Each number is 500 + 50 x the weight over its row's rms, rounded and kept within 0 to 999. Layers, rows and columns count from 0. Numbers have three digits each. The size before them is the row's rms in percent of the matrix's.

# layer 6 MLP up, 2560x640, rms 0.0319, rows 282-336, columns 256-383
109:460535463503433429630453449520500516496424522469425514561479491547495542486456499529411520484577493493507492453471465453464614518513535506480468421498497453401521538410435483485513523447536433481513501429460407457572407468433616461450400475408579532543558453506524548544487521456522480449511539443462576565480407369556506486428541508528513601374560461475530448478472479509479512586515
099:489465430456537473494487574446494601533480507529514583405485495552461501388504587488502481476500501513508531497531525501439587491524513465513541541443483434513456550504536557539528594482453506464612506501460452448513470486438516477533434576460515472512537427449463506577592503491533489564478430558584580527511542568522481591577519564500509553483544527466530519563458468512541464461570
107:548456514461518471511504553514557471497469573519443408472492573533578637486471510474541455503533481511509540476517494531600579422614512435521517417533546451523498483495493503493475508544516533516448470503497541548602571464445535457417484512439477506576511416530439440558497498459464397513514361449520506565523511558513468456545434567479499515455450577500554556501354517465493520505498
107:488561442537499415473445419428518585486455618504388450552477560488522462469486421519429559469571506531451425413460470432418533564563462503403469461433476476499497466628549501469534539506384478475508428531506409467522501525527524518477316413467484455465607553447548514551574511395549560521435530548534464542499469531511562446472475436500561483442447497545464539486469428429553547548483
089:554500475559517517479444438475438588547473459511524514397405513575510536541387488539562500470517577557475517466529467515457647576493454578476436497567445536456427464424531513528613495448475525489616456500512501522501480600536505453573437504525470418512464473443502489527532405484654554524462449526509597521435486587563486507485341476480598508463521505560513545585461509534509450552416
096:498532454492601445618456518527453434525435548562468514524585535572440523451486494510442601511526441500530485550500466489486532503482393530409503540436542545489402418484525442574522591496491467522486433572450453502460532506522453556495501527446502502541469577540493491529530473504431505504464514494635386460532483455494450451489538466504541497594529552552544483540443523498441539494482
090:486472546498442486547484452398488549454535564529409464593485545506511513561444446498486562511493526431481474447536520473391480513592388556445510427525501489458484538552519464495474577553506438563486345590474521401527477533535417493524499418539491506480474528493495557530449459558518515499483429494433498597473428485473423480525500485529522480485466451466502530528413513576538554496472
108:477356507508553473640484512455497391449531577482439358564518571495523544467529421503498494485552526472495493442491502486517515555608488487394520448440457447435411475548529470359470517463560516530514395554485520451521504438486583575457466521533429500551462434566552528461526498519490540473549513472524451554454508492472451483456456427509530513518464547556528564511494590452495390574502
107:465501481457616509571576452470635497468462436593495485399475466628541460462458511453479458529459529454495456487480536428454593466581478494576511436600460461597319572457440451501457539445499456510522454467530510462509471535445468408537484467565484534580409551515464464517436498428603560501453489406557553489422591567543503474513493487567580576452574492581533467489464453573477523545427
098:485417443588501521617496435533599490501501503518511467447524504544456398509517493493480545453576512471507448518514474426455532529459468451536559566522539545485524452480553453430531551568532433545511502638513400586545489501413546562577524534508478496527456519478612635493517479510426431502456519571528471507469480463500447550531527469565511474540430497536463501513560507561533463516489
114:377505442463509417486501470554470509548498546546564363545575539452410515559387505516491506526519530446462488524525450475436530449532548482481472448436525492643471475551536609564439561553479459491479562564513547443596408479488543646480505519517517475474597503604479440509402525540498483472477527564552513533457558478528498499609466571563545555529494492560419512434504402502536488512503
114:427494488521522449545537464554516465387526532439459461441419567524421615292544399493478569509584556391590523527377477546512468489567576476471605450414471415412428537585497484420518501545538521445437522562496495413574483487540524581420525525516437612459463419593487500553477459521459529518493514480501479524530506420515477535452445515526508563453478465516607547459470478528490420480622
106:392488501471451497549420573549605604500552531468455515467471420503461530464453373414542555523480470387442483476493541491518513478520490459514590431500415458418472561427517519462535501494486438476495574470557416444521542490518482531561550551495394501476408455454438541528503483531499508512453442479476565499506580482575535542475467510475472381516513533461514506542493449527458406586530
097:522526430503517441532541503557530555570546528446532564384600542523576527476484471447393519558467484479432523562449534505490543510513470529490550539554491438553525444499511549391479503404541384491601470521470457512518450483407539446497543552568496494512516499538533448567558580416593458384326532466519477470442475513502529419511437456572534496460502456597534504531493532504427515495415
111:472519485495578410678501507531600476524476597533440549502530522511526549573472482498399544426574616421538550585481418596547513491555490531528465525472550527482508470489618548498411525523485462447523471442445490504479386568445499494554519491462461557456539494481497380532604508427466505473383446508517495512447493473447426511541481408462494472449544486499526454528487567552563523480515
102:592479508397598334527438471473569489456401478567525514502420497550529545437543464575485411416494543546506530568340527535423504611479464490483576535489615487545550558544431434529541585549524507479511507466409512483490426495406482441573514435615525519470496501546487569570485496471515458532543473449481487450458575462447437501530534572457564550468480417500588531572515537450587470506607
105:493509540534538511496466444456464483444592507487423473573521514533508522381474426510431568471562498475484554418400517503486516468449526550420541493423507435408448532497576575527530493496516402421509448557478530475612501534439507540384464465449475544445454525536494476587500469526486496514527471464510471563545431460514527542489510477503507541448520535505523472493558500615478415536530
100:501483565503512465458540472620492458391437486454505479591520486469458520453419439549518521519570570515504414506472560481516565539507558551454593521511507497483466508493523593491595456456439544470462529592463445558559471519468514453467416509472467497545512451508446563582617610484475445476534409539612456487404549418586494514481465507460498487425488447502501545618557499441526473423503
109:508478517477488498578518455472485435516531448499398463539447521528516499493515474490474511580492539431539594539468542558527455542609500548489480411510596492549470470526436491349554525519489544470515497500466510385508445465472573487528469424452487487433539429512493423438485516465436452486441476479525514569486514514535565562474484562543423463433487529529495564481471517539501482574621
090:372493491490501400426541559511588359492511553499387458353499527531577608441471532515439554501540418487458436534515469455501509478498448456508455523475430454460480489544535513374454589559495390545500524528565566527495520434528495406522496488325470417515503604462369474523543519579497527526430485427531512523490454498474623468561486526527598440556460499564511454483514466541524514428501
092:454477502524536522458485512537559535435407521506445491554477516481492538480527466577536592506540501479536458464538489412478477516558400484532426446581528469512458557619461517427568518538460456502497491557497529536494582433492561535625369483504497495506418549444470502435513489510575532455423459516494543505579425552545501434495447494438433478570421508401566503429494442484479502634469
095:426436402426417560462529490486455572447529473505383469444470418532451669536507537504515580501537483456476487496509447466469491581532516514481555473455513474478484410417579493350579535447441408535582398550479456441497479449568547581477393476445487517518544564451499415473513497496523479514502488433507471500468667480489469559454431532589505498478596498460489531608461546452532542561514
090:480576577509457494559473507555540460462516527402471443458497612504431514451442509493454474437503488499412519494475529470610543567554596505505523440511474479503501502495536498435494497496512440528556543473448494475547512462475502516480548498468425569572546382587550489502585485411486472497521440444502472419488469511506576523422469491503553443417515433460478489543505490508506454529483
099:461432477416446514465508469501539521542407568508562420541438589572495539558527466553567441411480514478424466541510426483436575547441576499461416390538497506521464586480557452465506567483468473545668464572510520471459488463427590513519477439485532526531526520472522441450414414418503431491534483460545565511507535540516587450502473501488461508520571460439526456536517433399601425548509
107:496478479480464295489498403461578512482494583460442460442479483576516501536442354535406444464532497394626504485612481512418528454516583528490506491492526490492548557434516451478454564552412483581492477559505467442538473555508554436536487472480451520444457525471508534492538531600492498553509502483478472581469604524564447519540492441479500472468479415464489498433447498564533497453517
096:532483491403524423534519434440491435500486507503468574621485577447473477421546524517498523495477546563524440471521621587494434509498357467389530533505544528539509539571440545492577583495459527480446510511456500360525510514460461593498498502553442514493390565435467530592413502456466549483573515503499516511550598485450492529478523476523471466449432601597522530541537467471516514464499
094:477549467453528487483490517552573436500457577444528473478561482572423543468598495527425466479467502493519404491509549492517624607518464520460578435485401497422471468430470535530570533484446393413586465627450540537497473483447548482518507500490494459469547502477495443422548433413579441483482532479440526431462514527522535617516508511492441595479545478476443504491500479516510488464574
104:413508526567568493502502438530507421511491457496434535571520544507479602476422461388365484466492460371448520500482422482474537516570467541568397424440491468448390488539535506536454555462482497539592529552526486516527514420501512485486502575416569483467502487521447487535564436539548503517451513478459559596520499586431564436473369435458531509474474449492549491458460453595605510493525
096:575527452492540472445501466446501479550479514435487482386485522487571472474476481507543509488398553527509540507495515464536513570461544596464524506550461490493421432517527546560514529498483421547493416524510523557550546520568545444488493530477525585526470512522452499488443461381530422383535412388553469495474496602549485516500521579562453474484512491539478522468448460533493458467520
097:476433503518489515562562432487483535470502458501471485572460457518530478514407528521479521496503529498488504523477487471497564483474529445523479480550451487513476613469510560496459517476511545533476517595514518443560505388480523523477487491466521409410452545563495469486506529498515536507504405513477536547554475560494479464482504539563513478643434527567476517529472492482506562514540
092:420453461479643450555498555524501582538450527495521514496482514561475561462376506380519516532466433428448451551484564473477564487522534571476577502454497488498481373491544534522519540484492465539506502569478565434558464422508520540481460499380487505419528540475520471460581448514462527450530463517477425502499537525536470583536537497517518569554566407537544519482539466630460335531416
101:405365534433448505495503496562486527452397484536543416570541536479540622443491487399471538430559479444378433428535508430509462403454533494487476520529519459549480488479525538515477496471441498539499508516530461567530508513462520494486453479522503455484458450445423547501573537539573542447534560508530522555574474529480497528446431434544564550419429444473494526584402523542513525573531
102:530483616505475461471495516585513504461472515591506484539565537504478468521465462512399473514555500503546496564476480489544585501580504538439454481516506500443496567495445472420437556485542502478541537494413445490543507488539553491465471500688393433510479445500485410457462362490475480518468463541460499586522501539478508556579522499547477586405532504489531533484498474560470518551477
089:551515520597421485563478477501557382469469537446441537489518491491539558492513524452473517472486531548482420537566490373424547508581472483506447490488518496444499539508457434519474493526450484449510423483533463515550443499504597562439505426547394586515667452469532480549516434523428357571555552492487505461545471432556441534473499522516497501583512497505532497516353499485537476526465
097:513453491488435527467465386460543544444542516559428526452465403436494529430530575433509525534409502544496484535524525447550410509534592494416654531450547494486448522529480431453461498637489544534458485548525421433499546518476473501398472477519517523441509408531494451630535489535476528447489421502492451492506527483511552511575405439514492495469519511491527642492563492469437399504534
097:497545500519503416513529491511564395498624547531440500455544536514480550446450455471570534571514486585554557565513537581501393576529458443540471471483511506561463514411531509547455520563454535574611491487524476518534546492488496503488499520432407414578490393582458475524680476521550397541490452476447465506526523465496578516404506476487555518518530512500511467488514565523468509551525
109:594541518439562532494538434571422505446522502528503549479553424498492476549473378431429561521526440519500555558494422439494547588452409467513508517477380506428523420545552519555509531495465415510578541471533505500564425450533476411483522602490536505540481518477495560495540473543520472534489377470438472500437490558486489431575526456553551515417466484506425494476496452632576504594472
094:533578481496476406533517488530448472473506547586548527434544454514442447447479504511487479493481521467531478536507384392576496460495453562544583443563528565556474586532452578542510495564529524531570513474509530471476471445555524498471531515569475428590497395506456505517547474513441590545467505519482460424520454356518517492529447524557525492539437449548587524503434428529516515504477
097:544396490503479385537526521594507451474524539473466476480462503540511516472524552498424543510546531559512370644524509540517494520512483503386445459434431485482507533565478493478497455466458474475503581449538509527525481501419530566551486518506556548458536509497487532475469508521424510491522472484471495540526435523481559466508523491630520489481570499529477589414459446423458473476451
107:460477448485451438526538368396499409448507476580389542503481583479519527522492481506512556493586473549525546567455509593571576464557434530503508559484505515511475448472560468489510504461514473436479344534442470498563380448521540519470515501469525620551539555533503430607439443462497476419434523473563482449497519433513505482495470543517475504428517484651534573533501463503560450492484
095:534499513541645509541531468544551516482449492427548465563505542556531546398541521513446610531572543577521490401469544541518510532539584454407480455471495516484527527516542479566562527503477484469580418523513543456487516406515453457440456428475467432496417507535504505431412418516521544547532402487543424558513556508524529523506486559481482488525506462503527474493503471453544509506537
094:512503514540579441578533564495488488570499495434471491488416477558508477492518453381541574477452573455546564417458443432438450459486533489519566483405523445514510462515528554436529543488478513509450439484476495526469480506472526463515528511491468528570591413448422465529535509540485478496568553436485493561528457498489512504471482520529506469483486479568526549515555451564497395537369
102:452490508481517516561631365458567573470441480473507379557484515576478455414466549497434511531478557542492474509507531441446553448549526476546483413478460523473492512430531518503491555435570547585481481478331502517549482434479481480379479506479505481586447516514498542516479428404507438536538478597450383540554496424485455578488454459525453608588570522455568524559391466503529521594502
096:627434555435568524494551458544506453511454562419525531504462508505532475426521487431390446384560508430456495486457591606534514552529500516546504541448510526483503460428469497526506518535532507460481506470431509528529525496491557510445512503499436527524541421489471583525540452505481498493522535524443425534496484490495486534505555498533505452476586411430524592506603565537551532458614
101:446414459569494418474478418553460413490514613537512549511585514587489480520405530482418437525511554486533476529516426521440516480592393476550525514521580487567536482497510513567518509496517387524531479544470482509522473519490479519529539502508514530440601405556604438516519380469510551472365506434508505532431581424507493522516493403500503544437458470510471459471425560686532471562445
100:596492477535534430395599408509576417482415546510515454459451536480457483485447466531467548484558491461535418613536493577458581474473538534389517548460514500632424486507468473423462514509397553463408493561430576477525449530457516442484453547464557440545544446502463532556623447461554526388494493520549498534451514448542561523449462569519549519432422517529549446479492472520492431476468
096:437474501559449558536447509542411595558508460512469513513475516447526547449533531445536524532480564472558455436536465450552405454544519540416482463440571409571544482493563501437536483566504526468523549556481537569591485396422519539513461427491525464412550498513503500523397420499456639503504514592529486517573478473454412553470527434581517426632508508493550562492463555480457444569448
102:490516453496542363513496551487496547515509506474439470509547499396536526504425563545442411416490558524489527532515506457465614607497560394497453414581504591553464519451494483415501442500515456454543516514541380464630440482471533596592473534493441478455508379504445547418450565535537477479468469460470447492454569469616550446504529514528539519423528387520486477502569453483548437616507
094:569496459489552491676522539456592414506567531588506546420517406504524494541505504451440501451490482557491481465549574487528458489567484479507523419393448528533486483406434529474403550469478439483493534520498570526473549538495535432416465440402402559530565510518451542466565465555486465450511469515525536584482510473530491452538463490544504528532616498530544536529471447510546464479524
090:504439411567473504487485486540506548478431473506566365396478460496587527517467513482552587517474505500463549455490474457467544517623483479473435470615616505482490561515521474530468507446480466563591492514435488519581532546425450552531539549525461568557586493450460475487510541452557491483428481528509470500484563570521535495499454459506529590496491417484588436457483549533522443574390
105:483522521474597449521525487389533445471539490497507471505540413467503553418526475473523541432611520477494470513415475497529488481497543500447421479531486489453468516528492482459496496470493539474483575534536518420584549389446562480470425573451551495420558510518479553531509509529530516496558436453521542621496474499549517493487479414586494518561492485508468382461471456633502558563546
092:493453388431442516572554424483509514515473524502593494497427459542561520557481489489541477544475528504499458521473444537492596447541506452531508458618487554486373523405466372543589453423459546589551440540490455516539457472447491543547481479558544451522625488467510486486496526474591492544439512402519471484474645554452523470544491564546513490405466479594571543481483512501533540481509
119:443503542508502495523482372493577494494473461546493427518561634494432495468450456516435444388528540383532539568507522515489563551499465485478567518432427552514547532473504447593494530608563406494546500517445452496473446351464549499503417500529493545538441532551503397453486488440541494506534481420487501520472485504472533494581473492576519539451530531509546440424515481592575486505561
098:547420552468492459515523392460504469447535544506458477502470585447562534523459467451500413396547433423469509471527461405472427571531477477475550484499508500486509425559517558540535476594462387522551512509479579520500507377532540577516520473489582456458515540446450367518456573561468530395493459479525467422557502346519495483493490500480521483466505441461569521498400493455484556436520
099:526503508478509538464498531566451542453447478577602536535471549555481476520512477483495559442483543449504474563496547512435548546520413517375509513522543478484481461369533526574494508503468517515514438554576460486536498466492489538434490519571532428478509554537502494547401517472502536471520537495496484501545588498432545474505527442607493586453559456499434517409590489523480515545490
# layer 6 MLP down (transposed), 2560x640, rms 0.0307, rows 282-335, columns 256-383
109:517438445451526490540535500600442426470532500511529442491462500421572556516507406491665515470513537486511553502564421481453543455417570514477515469564496468500518475599549534491478497511480479538530517573456491456418479418484448464554509479523428520561448537518499406495569472543499440537503504440419559496482463536564430503584533623432492452483588492488505497386495461477594507464504
103:469571582497541631502469538520491467472529535435473339493557503415500444547487458462579468501523482447408480560524487444353529416469555485598466540586545547471541528509480446469491441536509473528522466443556515566492572481453534490524449421510617463579515460517537492502420546470501514517489523466480440494539472515475430432435348552482557507478520483534524557533537546497522501489501
107:503487445513415547518506490435517560598469433471465523486524487452502448511499504500467449448472476517518447551446489518452505527557452477430421583549641435580576481481498548547502507514486480498488415450453479401487460453506582536484451549522617493498468450455504481500577504553565515481485571475485445461402478526421522541468500499550565500530462493522573535520546505373515542500506
108:496485539452517470497513509507379521501481470467510524430470464485447522586473576521551434509462599538505493440494469477553497387445513469509535440495438488563534519501573513517505533465562524587490508507553446463417549532492513529517561500559405491538521464521407395492444511592420569518511517475524445512632468437550477563591577585529443471509472546461489495538589487463463514533472
088:528582570461482449499479533511554379501551446468427464591545524466459440478492492480458514530464481517578563538440478509531357470537546500579475458460486580569555549456439491496466572474426550511395522538407588505495517495472467524460513496418496499535465513529488491434453415514345423537572547558548537484523548467463541476479542502485459520487555452501499571411467514535498484459525
095:606465441451473575472489471428507457395508493461527417441549507486472524414529494517552366455449474508491475554442482541492508472504620553585506495578452474526614455477547491517470521402447555613545584505537492471534453541389560452402537580529425487446497394437451523491604515471514508521499466495419605467552449493507434603438433492516479543509495440451539436548516543488590470442548
091:482554523526479446468465468567518521548574495480562413417467568579419433511438612486498476516497578529534507465477387567617505444486546505481495536462504530559472381448535542509509426533452560437512572471511532561499508502549425453480470503501444546410574490479660441488520588536435457504489446536495573511494486494515487584534506445418582424476469576572538502462547448522575394391436
105:493455443521518518453551444410551567536512509461552481524473425584446473464532480462561582418529526531483536464501485463519483479559540475498501537531513453412581538389459518478519456386467562423528514459524509516528442451507497547499525513433537531336537441458410539563556499510454423492514503552382512475560495513519519441501470453527487552483513516441455516569542517519484487516492
107:432504490490441531518451554495426456537498540426545494509461532468512563495424429486393501488565437508514563577548474534451574536530463487543470567494462505501541359598523419534472550499500478496486487543460445553418422485501469440494545520453504550441511586529486448462524551546565558438518518448563494541531476537512466492488579451429544509566507514474545620436446480474508571535532
104:448475608417521466491544560464455519415529519540487558457448485522503526514466463502469498486510507587527515385515506455569495516509525450508537481511447560521477531527481555548461390454423500486427453370478490571441398446588387518518478481488531458474405468339484480493517539520488556557538461507559464488484479512639484501511539499442562512537527533449499482470529518478476516478521
120:617475478581456506513487394523530545436534507468481468392531446512612386560539518654444485419420395442471443503470495522572469609523520496540471462439474583627556445559573537543528434516524476469463503455391447422465562497470580476511623629513463501532484536478442552503591510458545545327571470466526498509498490444537490478414471410524489508457455478545490545533545423521483517462518
110:563572491530568487435589412456554474562448473491586581457503451545385477535505514436485513544524450585499545450551516510432516471549504555509481604463489508497554496449491498511448441377411506478535471483499553545422489368525423436497517558469514542514518503425475511554512503546464521465482535581432455417516504565579485482544429488507509518539530459456462533452527529523571508550493
113:519475487560452491541591430469474421529464572499448413484536500453566480500476533621370471490442510502563468561415502552484444513412566483512411505561569503578527495467463488517538494588413528571506559542374527567473515536473533422511467470493607538515442565512494597429489482515541516572480498463550534501550460514498532603419514410547544520469474434511521513551453477554605464415533
088:392533463414507403478497493491521545537568558502447563519436553583522512531532493382467486470567463531591553522473505497483553467557547495573497469488445520485471476523473470525529473504508475466451579518580568465464433524429558446423625504456555445431479468490435479671462447460502510392546472418427464469461554495447481541537473565539487454438528497527503458524564478511528442443501
112:447554547462556375475524548579449538515482407508536500403467487513570498484500504474542507482405445515562471504527529474550434482631486460481547541513465507537624461531524569488532521526546477601561510533506448443341513528520583558388506354509442515558497558589488544527437511468509542486516552554588525588529550478565568546463568514545361485534465500493464512511548493465480501521538
101:533524448499569502446532510483462517441510509577534488567438467551456555529553497433512503538490508540525507402509444471535480464394594540458545543528435488462550525497520458382509593492524503502528510456521514460371511509564509539525507633510551526546473486453498501537499611546405505405482463484562439524424513418512480480493532500511429415511421564447525485459571490484466569552482
103:503488459529574425494596548530483480529495498532567483530530415478429526573493497471520583581529469525527462412495496513394470545448501536448404546631505605509459592487450470491506524477433517512512414414473536526474596361526533437579553522478498498524492385443564480429449381577494492550432547512513484522478468559653451465672428524610514452503468470489575554331513458537471534526451
102:490525503453561494517480561497396485530574422480469442301471547520492562521484457415448518480478444509401561461557539504522576454462433418530472455524478531514599520567534416597459496524498438440551459434529512349517499453547498521459478524463519433573517494502480522468510405462573533505439474415569527472589547496503518416425406464486438470469496511542519478357546589474450546638517
120:596514573453627414472464407468481533394505581510631432533515553436581531519489496513470541519553630479487502558448461539485541585504546438497554483607416427508520587411398414568496489443509522452533502512575535457434425484470493502499513526467526522496447416503519543563459451555426395558457552517520499592473494481477517444476528530466546457463476435519507509523510470564627523539500
092:563477516474503547546509525547455567465557506500537554597487518490465428568528478469473489456457538467540510488451541536570446500570534526531569483573518539507522524513435482519565487523551460534536547499450510556552505535529546472466516524593485500497485405586585596502429467479440376452568471501476443521480499540481494481483439454449534490522562380585473412567425505477478382528482
086:464498486562444511526532408475580420493488546438459486415556507456469564526442562543554478501534501555437455555471579482475579571469421472575534450424561566490470477522524580509462433544553514448456494512478578500504478494383438503456526476515500548469539501611560435548533521440485524534523420547612385507521386459454560493485489465490512484596481572554525527585569524449458508472571
093:578461559568445577551478499503542490599446419453491497656583528440592485510446471438469533573439603524558487528456457466583551471519539498494448500544482493456408554586494477597500375462483516498491627456519483469499526438494528502469552495581462522514518478441512557457475561495431455553487452574471501567540334498511500425488414543457460477468492457451542469511426458471453484504517
083:515468397552527499564507537510511506530520493514558481534592468527590392539549524500503569554587541508577526502509454496487475408525451438389497578534490495422565487556494501497441495450501579461379422526522510527471509520486493531441487597527512440503456505468428527488499446557547509541465548475482453604448452484512415499512535434489401501481523519449503547532607567572495469499435
099:553423528511526565485513525499489436502588453572459584473502392522438526528546517554554520444504380524543515531521526551511430437551468400528528546552505528422531526470448463515486449408439628521405472463379516507486532547464508511406480549496467404478499513548669528538514470519467542484492517484582455447474401565504535553473502441590481516599524514562417556530555608575413497504416
110:419461517510464584477495475495481530475462446561433501533534496461432562511442576451356488410486480506393465530448476503539482619417402436554542500530471478582475447511508601507533481534531487448477561574466463454439548473486462469428565495547611474564488423537570555486501454407558558491579440562502547458500453546515551589445477443499518466533494547555496544558579585497521428576617
094:530527543477495464443529535569521440478506475512482479407519446561516466535477494439525516457484485498509550425460509499501537508590478596566565568523476563479476514526519514424523547435509510567567570566490524553422516467558542546485479472476532530541598454497450465509521467541545521538466489461526492521550419492569484535483405497420473519499471441432472391462526570464540483567467
088:585491510638457508597448530514485541522550471404504419482528449497493515525397491548542499489488567504504584567493422558498523447531447561526444592498561479515589512614504549409519431505534555534530491454617494500499517497424448550454619443481386571579526509429450547417542458476580528504498428510573422497588510468487408513433509496481511406469527451482504536538473548570525487525491
109:591488566491477479561483493536528552558547549552521432527527435585475483434522444491617566523469584529432500470537471538565517467510442525460575486500535479491397549473432484469514494508482505471559477470469505573500420544533511500505522467544496514489401435526485587468532453524524446505512479532509501466541440474518491496640526456515520465494547468452445518574422515525552503456523
099:556478559558486555486487460553597568517473449502505587556477474494447527565534450492419547425532523556570416396529520467571551403491541441537478550548466540551546470457438481530492504530486546511444531488498491491486510540464562497542469541509554528448550527458541568515499661568466536430447485482398516504443529558478456473433463452483486469510466507528514612559534572429424423425538
097:461554503503401497500519528464556538539510578527490606467474529534462483390568583489603582506446538464487599530552502528507517563518612553411501508445480416473409457551460483524516466526469515471537430420414535520560553580595426531484471462492540460542511587506474578467511476484501522530523553431442428454523490463558479472521581550469465464481570492517471384509463505479564444527507
087:496519453504413535306577528443532402497609538556490495511496465491556359545550509535409484425534473496605458556468557533403386518489459475436525459466484525524492573453425472485421498492532516452512478517447496489414496595533567479446520530566503543538564461419433538444497525439459428570481534402504531511566630534548444453467469485403389494400453483516482505559533538449593644502535
100:440537576537497466423394459516504544482495587508418467470563514529514443545545461495483559472460496522507566421441502559484472512561460477483503472515519539573511565476477501484502469475410547482573504545519528458462574504497504545418556505464527600530538516474664516543469440522561486601547404517477508455501417473427518514422382512548546548567548542563448482473471482510439468429545
099:519470452524452532501485397438494512560495497401430470485439545520520484509486535541506488404439584533589421542473490508530441481487499504505493471494486549551450477487410451466465453479459538448514471468480482537460548491577460482565454552470569476519471442454490613472534564517440520517548574476481510425385503493534468497448522471517421485514477490459539474584499515563543543362563
082:429534447472570532499536526565433506460502472568546498537544509466536498537514501508485491528523449478522523540435501584616425497453539468458608532597446600524472481517546489525481456591556489469502513540492508484501557525441525444498493498454543542467453516462469565477458590466506580583472403504624470466545503548508550530451487446547451460408488497475615419517689558561532526452592
092:518560486466569523478532512541451632559482423468591472590395432542538574584377529569559517433577485590448551406550528452398513465408493467587453500543411505513559454514529499589554492411441433471569553462540461488451557551618505560597457520486587542445526578550519582431419515513461554581474672531577515425482518516483441444377610569413516545482452485430482425471497557482545519486505
100:574438505521481466533471468468503459498524497562478518591477480505451515486387483431475523441528555472453420514589477500457640511430520506461471485571507507446485416526493451560609480507479512451468382465534515428536499470434410452482525534466618525449535596528505502544411489452445505537416447436414511468505487533475487464490369514496495503492468526484437526501513523568516489555494
116:516548603465497532426549501502542450537549407482397482502494492488480481490563507542443603494581587484555509465416558448568501598486520511489571480495526529460555485468490553521509458479480522448461452500435536548376451575454473461558464500536500456420505533486480598488445433468472515529482551598567527631451453528539471419417459524480554479410516468470451504578492471490402452547493
085:419467544605501539512491570493518538510510567545474554535461512507554522507595555460446490450452459485455479449485570543456430470533437460443450497491544507499505427427499499453463508556562472479516437435522452546578493434450560458439489469392544535496468377506464527541433534538499432485550455534509523511460500579586519496563591523490449510480500554434431523518547541449452490510606
099:518507533510627509505496520494464543482433459491489457522474480540541533500468446498521642508488549505400520511483463502573473514504572514442416457522514449449562391514484442411570516467464565484470495502538498468504472503507524472489493600482513447344494553491443453453544489485562638508483555452489490487481411465564521470407543468485500529580399455577539467626478510492494453506384
102:468507501607542510524435536521490472570527461457501493467541545496579457456469427483502537548569534430492380443504464590487475561547414524515501492489545425498444521492524459554487572545550505480529552590502430513533495396466442554432510452501456564493487419497395468452534613508480438529512413472529557527431542467542550603490573490412531489563499512533562497580604512520565518573533
090:591470515389470550479485554505444494555498499490468468545476457484586432524417498539522526459451512528478435567553506440426460524510522544538490554566475487506498513437510455462419520452554555453540548466475496509644469494557588563542568541525471521498555454411508574542602557414532469471444503483527485487540505504426443445454518439544523510511482521491464525588408513543534512467531
088:467514540521455525395469440443537536436566501494521497496470458403465530513454492609507520462506496620516269495534599513464480468463479481431460591501499578540491525429486465591534463453586521538492416503498487458543537456580512477497530460523497459482416453562457528461450434510579507500466510531491403431591559551451393499433568452480509507486557567447465465539450506531548599484561
098:489497544517474432479487440511449559515511448540542570565534491507519519468485474506461529490464481505482559494556520552516423522474457552493534590423645462565443483515494467533520501566523508456509541580526534452520528543487431590491564492457408561532508421540549460418507529493459511502491502584570527488504472478434509531566551483431511489454410519551482511471508506555501579555544
091:445536446539454412464506491473477500499461474393544562540584533539524512539427511440524511564450484544583459454597442375513510459556437520450503477532543439532457527490508548565558474470510482559499541502514475551520555505530543410610541561481520481475486666498415523506525521550605479478449559530543539494507522579466503437541497440441459476492471486490561429549455461537607509532382
096:483590502456530517532484539457420568449518494496442546462441560576534473467500531494453519531569459551546477376540502536509459489415501528476561598464463517525472537419534486330616557553624476444462477539494465509444523543509483457410495537490516501484521541510451495506463511434450470578453518432510491503479431523434472517524581593522543487469547603481554513535572477457510496467595
109:488543495464496489517526474497525509499457537446489485438486479478499574569556532538553492451515515528543538436440488479396513514581539508560561453506550473502653515496425581562588536487543481485456459530526539493530549557537554499630473553543500536418481523521427515558490474491409422598479489490481524494573488489496425382554527527556536496547582490530520518455537443525523474526470
091:570538463536509416557636587499511400485454506489516484533484504570483417474473475477542432570498501510439579488509499406556478561447504485512546510511439485471421489499467548531435511418460512553515402445531482464493505525534516447499451634549453434562478558462493546518571484553552473579473601439491457491453556494474523447515465517495514590482478525538532455480471525519563530442498
103:438458557530423535506470514504457418498452511573514511457511527534576587509432522428520546602465540488563416503426469600550443379482574471487635597489507566542411439470474452439587449503518511516478519598532525538406532512505443458510569437449575446530488570460559532581496472536452458532510428562584515561546369540438450573499525446491447533479458571458525499419482505518418489440490
094:489473416568468476509556476521476507481480531384540521550520544531492381428424512526647442599501535426508569527444479525488442458395523577491519561424490492491449524530568471483517505494521504526488495468640422527573489516414592475600502499538541477440424576519569488560451503479501490485566508529502405531581478524529462505531545475556521550559397462426508447464497485554534508515482
084:466514549443512487470492533462471449502582533453479577523545500456551415479482429538433523524472494480543455564485492575456434455466555472509565573496478554502545448513441433429534435591559499442534422436521557495558497466551583455478491500547455480475466466588570507612576519477516477586506495462508570572410409432430446388501518464623471489421511546461426608574523489438434536476592
110:525469436501453444415490496607502508485539452481529540516432426581463455502463442570528364580471426485437440425426523453472523550446636541450600542511426548445446431644488482534480548515520397509553499458537529544516556549497524483586493425533487454579465494568519669546449415497473411584400523546510503442488468385526422501412449503463578555462559541406456595525531556522454541454435
088:508503469502539509455436536498580531479424473453497442406608560445516508395572486391512539454487559475505493461519474493462464553477456508464491495455608468515445501567589520407474517525547481439468560584414527547523399386531439434515554503451473425472393495565486562432481466462495446435556522557528488570549394471460538446523546531477481500520579570456507449452576450468494451485522
120:515452501477530514497486536522469552514470439501495506634513600501558524568494525505516437703535533514489539572465489475515542489506524428494553569582560473475415606496517488457427476423514416449533444458530425465515492577441427513547413448520481523464543537500452551487442544472530537480453484512412397530503515526401411557565505538537468481482581583420438443533588528537495554546433
102:511535526540500528511524529510509433532488438603521537514508409522505533459491513503536545519530522460512466513494561614528534512484607469570490556638511533403498532474392381451494409447580509483411487510510482493430470569559469467408460481515489552437444552543570574552511478457516563513532434450518504539437509585398514477401510454612426500524535486565531511502568498536485424497511